Each number is 500 + 50 x the weight over its row's rms, rounded and kept within 0 to 999. Layers, rows and columns count from 0. Numbers have three digits each. The size before them is the row's rms in percent of the matrix's.

# layer 11 MLP down, 192x768, rms 0.017, rows 0-108, columns 512-639
097:469492402466545411448479575371469485429517510546555531450475559476449496547535415625386524412505485523458463558513365533448517480504463550562475569495533516467471544462438508463526580523490504526535534505462469527524527462537498434500484566512451511497575478466432556528446454446526608536524471415464530459505512531510472536574482431510522553539527519416554495533441490469618492492533
102:455483516548547485540462563559452486491561391525473452558548395578424480446462443372469463479554469585456539494533556520502564521469470577423476533506447459469455456535542499463480529550497546485484459509609450528457473496511470457546525571507599430514593589447541475532531593419507407474531418534486445494572513575516504443522498362411496479441472538426441532538523597533462496487386
096:433474508531480550460488469543479520536452448466565462581560542525469524466403535611479506494515498460550510565458531525527511446411491542510582510571524529499580487517468458610493571535449478556492502543442523460497452582571459498432566630450518548484420533483624543525473507489507577487391600491475501485447422483456528575459567464467517543441577491480556432497465506468552503466452
103:554435479505420422556519410447469477536486480520509438331492495537454559475530477538606461569489578461569388538497515528449496467527488612580574521451477540485550521539453474567523510468503550550516527455633489424466476450553482493528416470484402435520468442523484466433511525404500530458547472549532505488483463499569511528529395517551562462521547477491539433532521540461538481493537
097:457568536461481523527509497587499455499584484567510469474614457477422532493567486479568407589509559609506460419490518396541560543561566544485495479442496559541436436487432537513481464542511485576538428472504437551501525556524477562556457445427497528516512470475541510468455525465501460536475562493565492495540451516449607546495492455544493586452532539440498437535519499479550510547498
087:553504517475573515564481544550461584514559529529524515500499562450458509531501552548603502513488530597482523472508391518549420523633617398493494494494525460467451476538557597561561592481513581555528571561460451484430390512417442562488439500424497577516529537517521437564551494468534500553547484564564537473470491479451487518498518572543455653499474468530476492520525555598521473531486
102:463517434471488473540482612552475509554512556509483515460516485457557477508507448580579472509514518440503505539511472453490413410528487469476507512406501483539522496567421626568540565532503497478600541508423496471549480567462401529574524493536463473490527501514556418477438397514554536506505565493535506505538509539376505346510548483573502500558425435605468613522548434451458570475613
096:543485503450466486512493503504534607541544487433573542544560522526387540475568502434556496382480443437492434486568465536452402416482508456619536473481503543571508468500495529559539540473510524581520415543540526501501512439441450533514483517431533451520521493617417476450532448465462536499519465469541558462440521522490543541559533461431431517503559558589494524460528546652421520576394
102:475567457517519520455506499509430397448427492397389430456518479476567458483570525463486475514477560469446458477474447470485426508385465532560383535608498454515543493597441534548520392503494593439474550470453464461468522471523400513518560450548540531489458455595547509499494503514511533470579522516486546482404481574528573537441413546512462537456486436417491519430446501475492465470458
100:480463503457505455518496476494489535521459499429490402512490425571593570530494502445414491514535564522410458486555483460410415549478494466474461539448566396584483531581522484465545489461517491491556576537439562513434591481550503515522518474541481525480557436555483469543475484510490527491540607435463421531541519491483485525465628505580496483607534491471492461534526496504432494506544
102:477545560462568485523516486557457529481469515503369385608464474506484556491462529557401507524466439458414389490520551554495440497412474567532433526482544547552576499475534507598520508434499431469585572546561512520539495557541522490486612560635529490508442436477537426464562411505549486416492514566447436500494502556487557451530504517544444549498533533497375605473550493490442586531471
097:503468540530550438538511568475547497501448477417523445481463413547537502402495527469626596495479488441569582510451494473547509556551490517532515501505490494519582540454479569485479567434523505441605553525553594515420400484500474536452449360449518514498486510468499536453568551476570501495518571541461622463456523459498416537412457494528461532566518493587623533472567459456576483555414
101:503552520548591520470461541474462424538533497554514544569504515519425529608524502529445424568527401417507586562451448489546564597470574390517526571493595572536574436495477547486521430492483436447522449509538429539562546480536567466552554563453529553512448648595615482486670584472507497591494565430548442498492605439522403484585508466589492420563460498496482465585497516554466467521579
100:491497570443456460494532514538481471542474473479531587430491463522465532515497453426458511547496471566428539436526588496516532413470470506477548559525517498497495545397372483491524531509507495535465503499533476550489493412497421489512539554530538500485561501463509484513497421606538444473548562535401479498442514528558578512441465437521614445462528607612433508523517579562518432435479
099:509527436561473465514512486514480496486485491504526459395549450479494375551558547467555609527379540535468521414444514444484459504465478568498471540492566589567411564562452527595517533524487481410459419449519452424510490446457414505532438474475442605508510365452559530434506462527533373495384516494565586493524550552558546502525524565468485528418445628529591551504487519558502545503459
101:474517457555411432523537440470440459499460448504559453473464573559578469500563456603504489449519548563466512432441408468537540562592479453546553530511524518482548542490474550451486444472512497492488414462476529551485477378502456568494440479467500498483403464570479420504552636460436422498543452547524474540489544457553513457467494479464416495440454469453596563535518446503529434523483
102:490532448506435507481494599538520542520458489532535475464465480491562493487518451508509466552535479508503458542513531473507422524509501440474520522445454564539440453503489482531487476505477480504524528507462494455491453408550536517569558406454495483470461607451571561496441514508429527460567589418493490470460453619432502474457536501432407476527501575501546479530558485536512541406501
096:538489493461527435540495542550517457506625486409580527550470592610537488439388487525566422525562445507558543467428432511494424526573492439454480523569380535520495603386506574515493505513535412553476530520484584484457515557392483439528512484542515497489549513451365518455451588549518500492468506514521409453525460585550451510443540546499473434594569532604516569502488507485505448480453
095:556503536494520398538527483618523553573579478535508475437559467538396469459520435484548542511521518540529486534551540492511520480493475531446491477403410462420589540556525438556432478521497466466534385518571442469494487525511512587609408563481521465539457476616503628593500364518505480551480527433680582437479518452473525501480513440536496435425565493505542414580461508496486596498578
097:518445449445525591444495480430459508510509593490469486458526364412564505495497490577545546471395553465469400517462386476501449433529582518548504452512446467464526508462437460509549376532519462455553561462462448471503486584436530517518510489487546489486479533500532387461508556506460523521536480478473460547615524516525527568547556442519513538505433526531515625433606508442493501605489
095:457472445538498501458485416546468492476503418479539467485528444465499473554511472467525488485582515492474580468479543502447496504532514501573605562422459500558490520553492517537520556474487665456514503480419428526551555398552454490511447461448373475487492475532411456539503632459444536504580593596480604520507512508525487501483500355574528484528534457474597616474487484572392492513483
101:451473509429503554528501513569531625456520526483475478373466496523569450513494506419498559452536565554416508574561492501465521483436459495461512546520513437427453513530570405563463509417489468496481534496589493454462504514551437540522493536616469443479411553571467519469402556468545487470461456541426493483515522600454435429379501502548467461539511549453522494524528497567457422493515
100:544513509499471476516464459627490457499517462566474499528498529589480529525485497491483478569451499525516484568497477494465519479407599450447466579468472595446495548535523459460488537515489433446525510537526453495531569489490593551447530468442438520522504514596634504586441451479575492563476365568509592505392522504517470370473457432491600451540427430517458527512481428504460548465493
100:486533462584534531499493479375489494606504442558595504560437518505528514431453540409427442477479544475468512443508474469392512517417398561488506504410480537502486470519508415421419516499498555509508400488507575531533421506499537528496518540552473446498494432538457510602479529572571566531471478483397409533506554407478556446527544368545548522454527597519445475498525528471430465431518
104:496580471532540467499582537491522446521512510503491444520513466501543424485435534482503553510578574475446560512431538521528431542570511504525517561579490466584457514468516546524453457584495468478430675492510388513473573514473577566529503497441415480506345483485522495483438467621489525406485451513506473507494536454547602602495551437519437410496440511525429531521497415512459531513518
100:495514542400499481476453560562516448438522484392502448470534563446494523556492502484527480530498525484478443491455380459469416452580473538441498482465564442502526423539437553505431529445517492584524548511529584499505541548546442520505519574486447510466454510409471522476462562539506528492511468591459480477467520455469415478460561542631520535520465505494567445531463582484511396453486
104:517553488504448516526545553428369418524493549451470494461472426505475569500478544498524544454402531558538464517542551463569614489443439587491493462419528528491522518485455455445568532557511587463482531480430562479572507491499481533563441454491498551519531395566472548462566496648466442501506413424541533466623570442429441561491491415521481391443460454612433456513491479581429432480508
101:521464498593524501513513533562581533595492408551528489542571506425469553444452512479508527478518563506556510442659508483449504502544548428425584521511504485535573436465450522510555481499526458484432563528468489477437485508527563542498466522546580495496559492601573591452485485519485427518538642459431462446562546580639538536494570537498478415410551465494501505487480513481491518454511
102:478539560476608495515521518480487463389496477507511508527494547524441540463538516495539482583556483517522593498482521480465509458555569532550507483639575514466499545436466528506453486400502438533389535519531385503499458459460439549482500518485500517497455463489472510462441476441507466491513546500538427478568477579536429489509470503538516535414529506447540518470550393432507474415525
098:461517486453464588474479508387553604578514481525548510488512499490468457444555496522456490453455487511573530474498556466532565431541419469448564426618447553474510426415480489633546478443487543481495446503541493577483533501492497532536498511405524535510519589548585473496457584483465498520482508475456470572478399461514541508484457475418517553465452479579491493480536541494452404439449
098:549519456516579509493511483540528448525437478526469514466522553443509524517534530434517496513412567491507445366541562488491462496465536536429455437547536484558474563485509513656557468546511438554510516458524488491585514505529544527518437527506496458520426444443452477558482502478470466426374556525575481559464535535496525532431593437538530527492607493514512423469590432546531505490548
098:471495437519459590460455480485435522533470490610526486407523485473527517377460506546453511494520472461391605506567550471532499523410430472490442460413556502647526532526496469552506513565503505458521522440564660547520514564450491503396526542499481502475364479402432561467581510550504498480447422491485512534471485441503520579494398417646486542483463515468400462534491475522507465474509
099:477489476618551429522510489474463550497518473497530533484563447518493532401426440504585481479516413524584497484575452442486597526558529462539507526508515511443498448466591495497470443595509511498404514397478510487383415513386522555560431536475590545518489487531553475512500592524501493515533600493418542478449536495609496507514464539455430480575492538636573488531457558529378471543501
103:471510480479505512524517509554532497551514511486497419494464395509510466519457422539593442455561520614599481472444414456500532424587598506505511559534455466577384582444464507498536489560507554595493495544406391449439468457472554579502412488558560549510558392530525530565509459417477441502457519484568524491529407509508482549494479557565450513551455403515595525463555508498663481466427
100:471448562528491425439419538479492483480470489542517514528508515577644440586407453440484435493465462412488557349427533500467421448522482401441455489408551481514487474502484418408508546490513424559629392470581461445541527358520448491506509475431524512488580613416484488618469576420527487497508581493435527433516496514539473571483521486587546533472431447444569420427460559507467509455493
100:466534628531440492503477443531507552493525501490352526463471564465490551495490561524546565453579426532494456494496563354515501558513551427532561531562517499541484460569482582544548479498508582490456484547503431577514564539419613533424477470478435452509476480589582523560469541472568523513506470577532578476430434497532503432535464464507536493562517476470548350477527535617420522460575
098:490477464531543464505483504460439476506435411535443428480510472522543443522480482473476407431467487513479483607379557488468483564503542466547471539505416483490509469494436442508497600538471541449455442422533499424488516568531434440486459479475523477494491522440575478557490606577502558523464574445555499599471435583465540615451490565481605437598471541504499538370470499452557533513518
100:490555464594460489488500537504437574428482507425480617423528507594480526453579472515429550430570513503476548508388558479514464454500493445512567562510439437572497478490523551560477446513505466492516553536474483494561409426577415438490485550468475450453529509491491420466480473541553452412504508450410582571470422564518598480503451523582497476492449481430520390506483433530478500499540
098:505505516575433442467452445509476446492453475582466491470658499452437529425435537501438555437501523534544574450585525497526551456542494526482456442554508553484586484470561410497445443491505413418429455481551433549449552456540540507513539491445494510467458516567491572395485576513546515577466530449545467537554506509473539478513467447579545464586507403427433579504511548442451371532520
102:477535427620412459500475596426523530462509489556473486536400428524517528559442527549511545450483450483513496527434492595527571529464508484547426554548542523385393492517521506423452403450479472517534458554549473558440489443533447539411465454412556548478531529502422426379482460438504492442435414536548527474409521543526518528455585470407526472527474530477465530525577561556464567594522
101:488534437546492541464491462504539489568441497482517485548484477418524543392478497440436565471413518456448516484476478451477500511506464472575526478412541531502490508510500460622427443372464448469522498478548584496517535487578449456418544412520540452487492409543471482485482487478419488574458525506423523477469477484525490516507467515524617581492452575535537553526487574498488488462472
101:487535527574612588458529539433488438454469520436509477561466465441603487501494409527496514422488540503465534471501440447511540480465491576426453479428324479512536537515552502473458431512478479529399580605388512463529545479536569483557487505431509484515528480450519579469634477495529514590470529422459483492492486401514429545495456494569384470448529497472528540566545461520539442454460
103:499451498532467541560535441479488471451484468427543524400545523429520594452557430417411421481487475484552500464443508434360586490493577462501589501488566494479415500464481467620484642464484498419502553522500551546511392502580565512535479582550484527520438556539593392610604530462509466493470590541511493497431547523454436481556559398524455513509465483493461425525541540480555547441527
100:548565498477451522473490527542567476560569521437471506496419565473591537463466482510401442529474552463538480511486557537536460417559532534393509578523506467550463516549500434390464482464485469560567460479514446530518533559547506535580455527430538439495525483513418474494455487475450388511512554454471521536546503553497469484452517472449441518558578529485654490502439523492503504460417
108:519442484557453479437522493465511603529435497476488489571539480553497570457491408489485541524454515475470465486497488547495402513567433512561404473514400544488485584529528435489458479495470515493498511483525465513502456479565407452467499533496473455482477478501413478522575574619369477453465462460536492437540508472499591414485489491570474502565444483449540472537448637376537555424569
098:520490451562453514544570575545553504495502526547561604435513445586468540433472520483519410527541464477478526539482507404534563540464471554600545519436482506460492435540480477464609481569524541554401540599460568516512524567500513543501552459427458457521545459541479511571531533554542564498526463485518461493532490500465477463523484494453489533541545549526590479532491517449551415536577
102:478534525603555386536507480474469495490553499547538573530486472525596432477474532517516533557534408466515446512457423544491462460505525545541534546499493504469510477475528464440574403553539412521468519582475455534523540505468452474537428494479429436532450519436510511426466419524475462450503453475474525503609523545491498538484454439535518597397462446534498549431506567514446531570413
094:521625502569440450552539503537500450496605484467624460505390500521473594517535478463498550520565520586610530567429489528528487595549498477546494480598451447479374476496500502540469467484527496488476456484498487523504556461387506542510434565439538496506609523572487484412580471501461526539528589496466516529531545585585434490533579539484436459492519502488528520508597474537445444533496
104:431481549499496541483537534522449486558469400485585448501468467484521587632517444583571489545442398516469586477444553487583472462514417472505523545466502529590572528513502439572533385536493470512573535480503656520472491501479441504564442510544531463513463534470537532460481496560533502500516471476562498455449429475537434518461479570496577519565427510454529582438562573595496364537475
098:453496419445477490476516461497392464487408528437535470542503470485511553485447479529436443526422631531571567517516446534495472553495532560486466528571374540424527514479418496501374496508480558496619470517603484532489489348547467469524529451505466457515516483405512395453530419442465437620497557531517472503452534480507495510586524518425590535499467504519465487419441421524523467492504
100:509466467532531598511502535506485604521534509501534457504438503469498562514457544543534424473445471361481571513474548447564474481566508550522529458445433479594409486514553515574624620480502482487509437572490493513490594469626536435554470525563441490522536457478575489397462457489476555416538470477399528503485551556457529464502482424568440584532519468494555613556597441509569491512508
100:468488454578522501497561533442495553460558508474518538453515516506486525519483528481510501480482560430500472486506433441509600529550461445357467519569557465502650579497463465555546589449515540503575496542461511577535473546458529460517493475520437568528607419404538521520470403541486500528550592390623543604496493412525540509477530553508448479501462443488500506537499467549566430496422
102:503401489534536572497544449540542481441560545576456519491551685505497480431445539530581531484561622565515506500431556481508547516527482571509503569536384508520474542531525502449452602385481518490510476577493562497452495432477540515529536519569529536491561563428506580547462523471505628457376545453535544529474579484557563495455457532547441555541534589503563503462472480537432599489492
101:495468467479555610520534431532519560521487556580470451503557525557488583469506520602529431488510469568535450487511518494568536385454510520464596539553582447466478519467450469474480544502511576573597581585536576549400490582521553517514544518467491450488561492453598592434472458591516463497514567478521418489498549540447471505528417506469473442570549630531526550541579457524546528482523
105:482443474558581485518587547560490529492436500415409519468444366520493519551450473524509504458496535555540511605551461485372496440500393464481494515433480480467629544550482462622500508525506526574347528486468521449529436477492472491462519495493483432526459511364519486548527488481508522514524592490510594485496436520514465561554446468566556545489456489486557509462439525461517472517469
103:421607498594566601496493455475497486549431400523474523484529543521604460515531559389460477473490520539514609484502491534505456548551475476516519460574486477501603510506472522481443554478468556435455658446526474451549570565515571491491503537507556539505604450485608537424517446446524586580552475529565390514476576538548549463490512435552500541437510499484438460572479592503550586463563
099:478515514464451571487505432455450510500419551424441528578531577514481469521415499498387463552473538424476530498477471521474584518501503533449431472509428436413532502493462374590482514461460497519460457491545497508513571543522489516473465459552432487509511491612541485516501505486514449490470372500475506491452488622510480529442522498579485550546435524469445418524488526454521563508530
102:498458525516498529528497565468437505508447490549486540486581530435513459505616444461596478523445389515508458623495489495508421416521483429611413486479457504483513423501411542543451542465488422511567407528540462499534491512462496549510384513456550537530493479560514534546462481589530590456556476478469538566561390462537498538576612486587501504543447461539625567540512578514485529587475
098:458544452526530525473433489403445455566505481417455476618521437397479540475427509472505616503551510482453586444525478457457555424603469508516558563470639466520386583526525456505495469465478464456395439455541613532530533613594461495494451502466478551477506510453481458496530533565441513589541497506523518559499525438447463501441560505594562427505504539421429499543472506465474492509490
098:458460422533481444484498476334481445483510515566504500477447540487501413507464499491506520439501516546507565512488563511477531457517554424543489601537400525431405472518467516428506487480481478552446512449450522479491419620512521545572474553517436561522478547426555538621486504487528488501553460503506525443529458523472490610514444495609530507513436503531577459570481583570474518410638
100:488533545535536471480509541477523523528543521534434498579478457458546605457549605368430475404605462448489534448458479522387490494550536530542510376544437445583515519319463566531557506482500534441480454443439521495460470557474525509489573593462525485491527429527504466463474503498490550441475429449520492489515521589486507508484502505553485471495565483498491555541496546538459453487502
098:506547492522443521520555455475447489608550372480419475462588452519415479438528544546468468488541548533540537491444526521484515376384466493459551489448472498467453445560559560505532506510500426515576488427470533495453481598527470488590555463484478543518432509459460496511546414572533540591569505506509455564461450448503475577510522528555534465385484446485483485467531553544529536437422
099:568465520476418522454522541481521508495501468505538557438523488385540577460513567570515456543486569402504494428497506479446412508485436468500443424427410489425494566469514474410585506545491531478494435497548484514563588542596469517494531533507498496495550594374469470380539527502488569595480471500486359615496470484565517474563595531514607557410393497536617504479550589560490523500425
100:447549409609462496488503457610568582438580500421531452510453569490562502460514442538465575458640418403448552536562531413488493565445580545552503443487418470486549517546488539442459484497517464441452483579412493553459513454451514526505567483544490481499416490460347485520543447533520468519498498444617499584506502424479585571532477559540490418486528567477555526460502555394556454513477
101:522498390509431445500480477521452504528551501520592506585484514450602512536494514550463583496578511582535521503541456582539395429434423507511526519510505600402489568465503516565478498549502497486543557514466563513454460478555502493459474351513491539491515537610469452574454446406568488530589503489502528457493476505575433501535464607530461508542486503599533515561551521425476483572483
101:458531512499487532528512469452545427507558482532574476474514665457440453488475487423559557569552529550480500450552422439533467551516450520502482522472511498498424538453519566380457517505518524485523524549557491531511411540657566461462476497543502476528470422474524561496505485620489471582545513368479489549593577532519519587549503493465495529467569498455418516522493472480491501537442
102:517509518489464539495517448526491472552523499560522563453538453491452459407471443638511546504556485485507471410465471485475531549486492498599445577449443449591471565446465457451513521510505482489391423423498561514465548478517544402511571537499530566486495417524534494398542506575489429427556389404456432489478425449533475496569568463461476511475587545616511346555531481509539483474513
098:544594555419454477500543523533547376492525513542512499509432611540558471566483418524492479510495566606554428414528577440500482513594453542506568430527464465501512550512473496452491471367512552547484513513468531559586546476459537490541515529427424502539506409523554524563500399494498543403526512518535513472509583480504558483561504525433527592555445554468460551401520525564625558500371
103:433475551432547564461520537497492512405444550476525415572474562534471456468522461576447494536515455381426483638510566570499449523542542486559426572527499503539505575369438533513532452490491421498505476475559584528464506568481489510543465549566467437506506530405468416574559531404468499338493434574542571567570461545420466448498456507438470510499567483516523595491542498513593494436550
101:540496549523486517498496493473554523542506530500474511448473486530534484484503419476521442420538420494463516554421442523491490499487533524536588360485591487444402523565475459575432591628497534496597555523463404491544524420555461527511531423412586512513503496526534548534398463516552539504440518498488540519457507563364448474569460564479472499477543500461539458480525457491385530531463
099:496344467551490550511489498384528653538480567435494458436497535518467476561509483590560467365509509493468632536452503439546553509439542476526416504415523416458452574622518512472503421468500543466570532461596471558473544560465545562393428462519529468513484468455510447527504402446583598407505545580484558521585428533479482510465521527475543492604445513568618513600547544467513491506539
098:557513386449495511477485560481519464499413505465487389571485386530497485450514501464475452490495439518538504490561406480466481553491514489530521529545530439417554545529541492477572497494475379550431460529540528486489521563494474521498544476481509520494506569412531492494630540521561499467560542456489460472459531541449568485553462486466429550535560490505436580567437459528585448555438
100:515441550529505560505497420461548578567524481483433611473458546511479436421582580399528537547547466550564504402476475517454450554593519531410468579593620475608451526419471477510545483517494549465531526480528477487471458514503444498474505380483496573489473494528478545502465403585529455485460552519571584584541505529519502509377533582460446499461529499591504515562523565351529458458510
103:569425540557507495499517509366427596487389513521521562532597454528521482483473472402396523497486484498478453485466573492501566448530492478566547531503612499550531476468509525468519520444479475563518529456466428533516484519471586506398510464716548465482472533454546549615500512546453521521518447416499380467521471527515420548540570512626547558566580454523554560467447569451511571474477
103:486466508453481437483510548484571575548418487471455589512506499460543545530500447473511418568509497556567464517586545473398504502505515449482568438389503516584552543493549434580513529467516442611568527455452463502505575527483500524567492582504521399492506412494413558588516521453503529569592500495496503549516475471461462533487403643490543538509509507527519400563469579444538478386488
100:417489549531473433486530464482473454492496430561375507519580566530483503417391424471536377521471512510480556488540430526493523431475437450435496500489521489391358485490440446567470491446506501515558580525482556504563643512460486536526497408551534479527489608452515508498505486524464498481421594559518434439431430486462422455526547476459431520501535494548462447518584487518419482447468
095:538521557442482518506495501624507466528572579576501531573453501482440625436491518485526479486577516553581575566474514449542585543562475633450539544520508511509528527584536533480569562555514525493391458569480660517512484541512515411505582480551411538536571482474498545452532500606567561488434347577505479521532584461461347577504569477594598372555520534483499516544569516458530478550514
103:513460447541332461482488550425597530504620475462425500466545549559489516520482482464530457503532489490466531437500469438499420476420514523475447538464637511507502499458448544418559431447487548504443556479526376488444487523452430512443643504446499559483505471535520533478526604438458551505461606568532490461557607552507491514488456505425534552517514548489529532465497547456437574486526
104:498417482499480515473492536487399405497451553474513442557496522454513521432477436454502618557461518527540558477474454454431490511571556482516498494517458442424594566595456491562456562440503426517596504487493487467545518503499506489438417415546406556503504562478515593565522387487519521499470541570471497539441499422489453483522408534479518559489657572496555393457480531446518486483505
098:488521474554497525468542502455552488472461485487551550472461470494538503484449372354517486465417511518447497487421565464559543489478546557490582499539573451408442485560460489421522485465498509418539376515485510504530478573455595506577510550474576490507527492507539551509493392490551469569419607561430454578531413578485417613509468500523556473492445553466518501471550530509560522559484
094:539552504534502550495534529524522439480608465462524533392561439654537470398397550418506413592515570512506484429545439531518501517466433450509482508518534536539484577536577517564479476573512484590549493501483519544441652529456520511542476457463559592504513496447519546499535467514551612408590518515388419466561494530610490480549519423518562438478546463428560535548545466474553579543527
102:463513503611492528512463520526457468459534527534571490525581402527396461598553440461569514325508510538525493492495469491543496528489488476535458464555483653418526484570512499488529533507495521564432535542490453468533431472518479484525444533486530425497593490614512493556539572620495451511498494556531456474475522537534490544471510414505485479470444465494526489513571482501510452457534
098:484520553489509575483485403534462433501523481506503556452569493551530423402485529503459555458591546462479483577464504594636511441533469501523479538545615515501516467543459593508553499538503506556481558501443480533413588530503598525510513474506491531501435520420507518544496519385478561422473505431559520497480523500546534546441447553472400588508523552637492528421514464494534537549446
103:450481529416488506483519536474498437554523466481504517450406530563526490577493558500558570549514460529541456449498472602536558468454399553503482435525621425453462447525433432423452541500507543591541648485479448490487536531463528508483483478461552513510475457437551494500545423536480448467523502486470472530536489428492548552587426499599507541563467499614498556561502533498420475513449
093:539448477499544490473523513500534517522485488553501452510443453442606500440475447562446538518405499486471504572492494577512514533520529458553532438448490524422475491629522468513571500458485442386498529516562514483516427446463511474530498534464436516502545544542547446512462502476523510477518480443454522513416416465439401510544519480554573546466553594530519490546472455512367529493558
099:520503509420527461504563461485494399533531472412449432549535632586433498504481549434530571480493546464461533576581596498417516470464553437428420406476538424445429519501497498528470549537517533517476537507541526518484503446471529464490431560538441506555401605387614544467524487510487482495590543508479517500519475426440442517558552512498515496514411485425545509532506451499525529527451
098:492500494417527383488516527442483521508470487403551478690547583502556454443566487416509515447506525515473568563514413611538405427511429478475595528503483509548548549517493576447527473560479539496513514417429575455460482431521503489503560467479578516488603573455492540505489522530507481499501537485580522566442573491550503559457496474572533515535444448574574564534410542500471499467447
096:456576535494484466522466540512524542451487498452444549494515487499527473433434501485517547505459479588509597370399469474508498512533519452442471452498473540423577513515404348573429430502513524510598535492473429556483494412558485479421447517479447551477520490498456517510495428433511459410534450505534481548420517511527497521477472492415450430498516479395536489542502440556437427589496
103:441447478505513573518504471573540559602523531571441490547481500450480480494400414438444457466558533492494456601365525482429564514484431529556519417549437476613465573568475475496551476551518522478505504456593402566536483527465378505401414502556516535479482537504442567537526332506474378461471528569513418438524434506490467524544470416446520524453462429406516460470438547490346519498475
095:451481555532488500461514480516520477555415447560459513570514480479510518638573531526496501481505379468475482475493502461407447478456505459507406476418526513501521431554519447364502455527505416425502496484534497458476465585502488482559407529502475441529488535429521495494422555489458420428475447551385378486473418471477474484542388507487510379527512432500635457424507530493569443550495
099:577432468497573485516476489512549604548460534568450521390467516458449518461416510418407514457406503387440531492493579524583524581402497473511508554438429571553477530491471508583495375462492480449507498468473426486481597539472486502469550467489488556464404529624472485522490418560505508503445453579486531536485397520463460457575523503462529532474459505534454487449506498470606507446464
096:482546483472529533468500445456478619430544424491520496511545411437463516556473502510490552463549509390487410496376533556534563478476542554598427446440600428561512487505544469425562444599487520462501464424475580475475441636526480489564449468504470522490510509526487387531463523447424527469579509579518485537520541456523462454474452447437597502459470534548448487433508508483514536504584
099:525543413560506448537565520499450416435537506569428544523468490458563573466535552506518517593506478434514489430449443545496569522525590520551470570475542531413490531510498614453463504485536511503572507524403586505463515608529526573511478407516507440488530465535523459473473498425574521507490500529498505584498524610514444519472490567542488516477487469467436509560577442513535411536480
100:499440554507545530496494506469495457464500444496529500449511457491519517569429556477472562419455472490513473464478469506438533549485523461538484415438605426506497505455440472426465518533488568430430456511513509516586559457513540542440489483456470441505544469469525423574529500522473441627428446512543482544445527357527557597554568519504476530489487456530539468547507479469490446425486
102:547492451491434508476550441498498570506469425522435566547485453516560543547519455418598500544428480528550399505450483557475524491439579531444468412488503500405550521521442497472554483493508529476513473504480523506526589511602473444570489451438482529514494489530465576525556504519525480529558371454478471433500485560454498479464544529490436505448553417465359571501521471538559576467453
102:477464509515433475446514531526495527495490506546468503577447508463512474587492555521481487512565524554517533562478454524380533468460532501562532515421475425471379488469435424574435490464503493513484429563553496559452459543515453482476570399418472554441512424601460492535500473530523520504534594518569535627415462443507509434500518566553595595464537530541519486503551522476579534549541
103:480449516505544540457421520607486449508435502504490494522507515409522522594492451478446553543499502570430475467543447451478501582555535498480423506436569514543466530543482448454423415455502441421440479569536446518519504452486471500483601470492496430466527574562477520538445456574430437339502448629528537512431427593501487524536524485474522576426526467490516481518480509474475493520438
100:427474406488552554495550481456517486528526472553449569525436452529575636430542512599449589474549454588547474466590531450529445503542504504536529420524520560442431526418518366470427508609481440521505489511422450522443573539446355544435409493477505502511443456528531451482497564475491502500549513498462499603539496527421528522590384477610599472553512499467498498441433502505454496385531
102:423567472500506550507489450521463457520575541538509450576465545490509492523493495444505497347482577502545556540522417480464502604463481415540520551529478403513517465406528454388521539359497549465605533515497567548521501551521468543492442457517456504517557514435557479510492443560481502425569396489568467458488516473528518485511578501493541412450528425489509507532550510465414475433496
101:463504560522548556520520514503531399523531456457464540494442496465439510473481527583412540571421576670472525445484454482377501584508551518416636521544503514533529545518584563550462518427473434498530500504433710541520563527449429477449565420558532535505556541568428455581463555563536584453450530435556463573495584486544572468408542539430540524509470514399520479547527589540531527488485
101:510527537557594505470496418503485527479493579522561495555555540587409484525573461516507506453481471369451389555538418566461523525345490521409526532591567573520541499577478538547538470566498396408387436480531492521552503533494495459556531443510511474515566522521504536512484418475485531480503560537427526421419416546523438485489452587512511505564464435477526524465441509624493541478451
102:493441490572496532536492556433462519416555498523571503481438508505490515502528508531421466492472548466521446465498507515469440546532481554635462606448479494541408479525484478596474536492505552551586424515583515467468525496468520469473512482415481419523613476492398441476517469442474555499437450479552487510527513433485474514611446495545465443519440563471524519534506551453445483474467
101:454479561584498500459489488605434447440440493495554492445498591537507601529580447563473596518562424513496517506567483538614489489508449509525496484547490418395457395464455502549460499547511514538491601530535630510526491548484421494580527514545414477527466547432530426519496536444502516473576479641456549550454541519532545447428486483516554534467503454541410424420525490419459512489495
102:472483498539444565504505519566519477489502595556506468496440523579386592529505555559622545515568602580539527390503548438538488484475486456489469468539535462540616463501570514543513463486491550581503485557494501444436439588449595491488418542473562415528539515481518413509512436626507575571508508457568473492507566517517509422577507494538473435426389491427520515533581549471444488506465
098:493399529486523593456483426475515399439401532493530502524419582505481480504557471491407531559499462458513408590434489578557483510594449513413517557496424473475506487579551477417505560384498594514423518459605489473426501444558499464567507525504541506475487550596534520523495410504535454534506435347451489450524412518468391393463494481511485433552522619512440518523485516554519497387444
103:489475447541475488466468499474468520424469436468547502569396475526490481597592534410511505482380488492520534561497551474495455523439509493538461530524511477455523439533498478430526449463501409502507499597421557543516555570481446494423572469573416536477517463512474384466529536586534415566497435508503483532456526445445559548484546523570485510458471547548510493507467495415490393418492
098:466417574504475392456494462477527588473476391497570520502507607505507416473549528478466578483488453439521446397509518528428467470446573633559482432455543414388520447549514436523520526603481467487618451464477449495630409478552535498513505529406427491494512543425479596516468590525473547471402566449549525478486400416561544530474464568453441432471474478444457439418469599458517459501578
100:521450515474502511510487557471593527593487568548519402372553521447444533489564495568478560497514430539465431498538502455538514457453554539492466472551443518489544482499482509476470431468474459481537446472517530459522519492507501503441444484439451566507542536472502369480512483472455501397420573456458530557582406397533531588521593490544480572440425595480543412407434508495480474470572
103:495546515558483462527499468493533540479551509389503472537486359453477559430563544471447513499479414482526466429482483532460557519562550466614515506526398516450454563446481505521535472522525561626454565585450508558537455478447527505563554612473503532506345518423547495470612461472506470476526508465450530571441480507479471379530387434478570439494463586514563525562572482496455507554404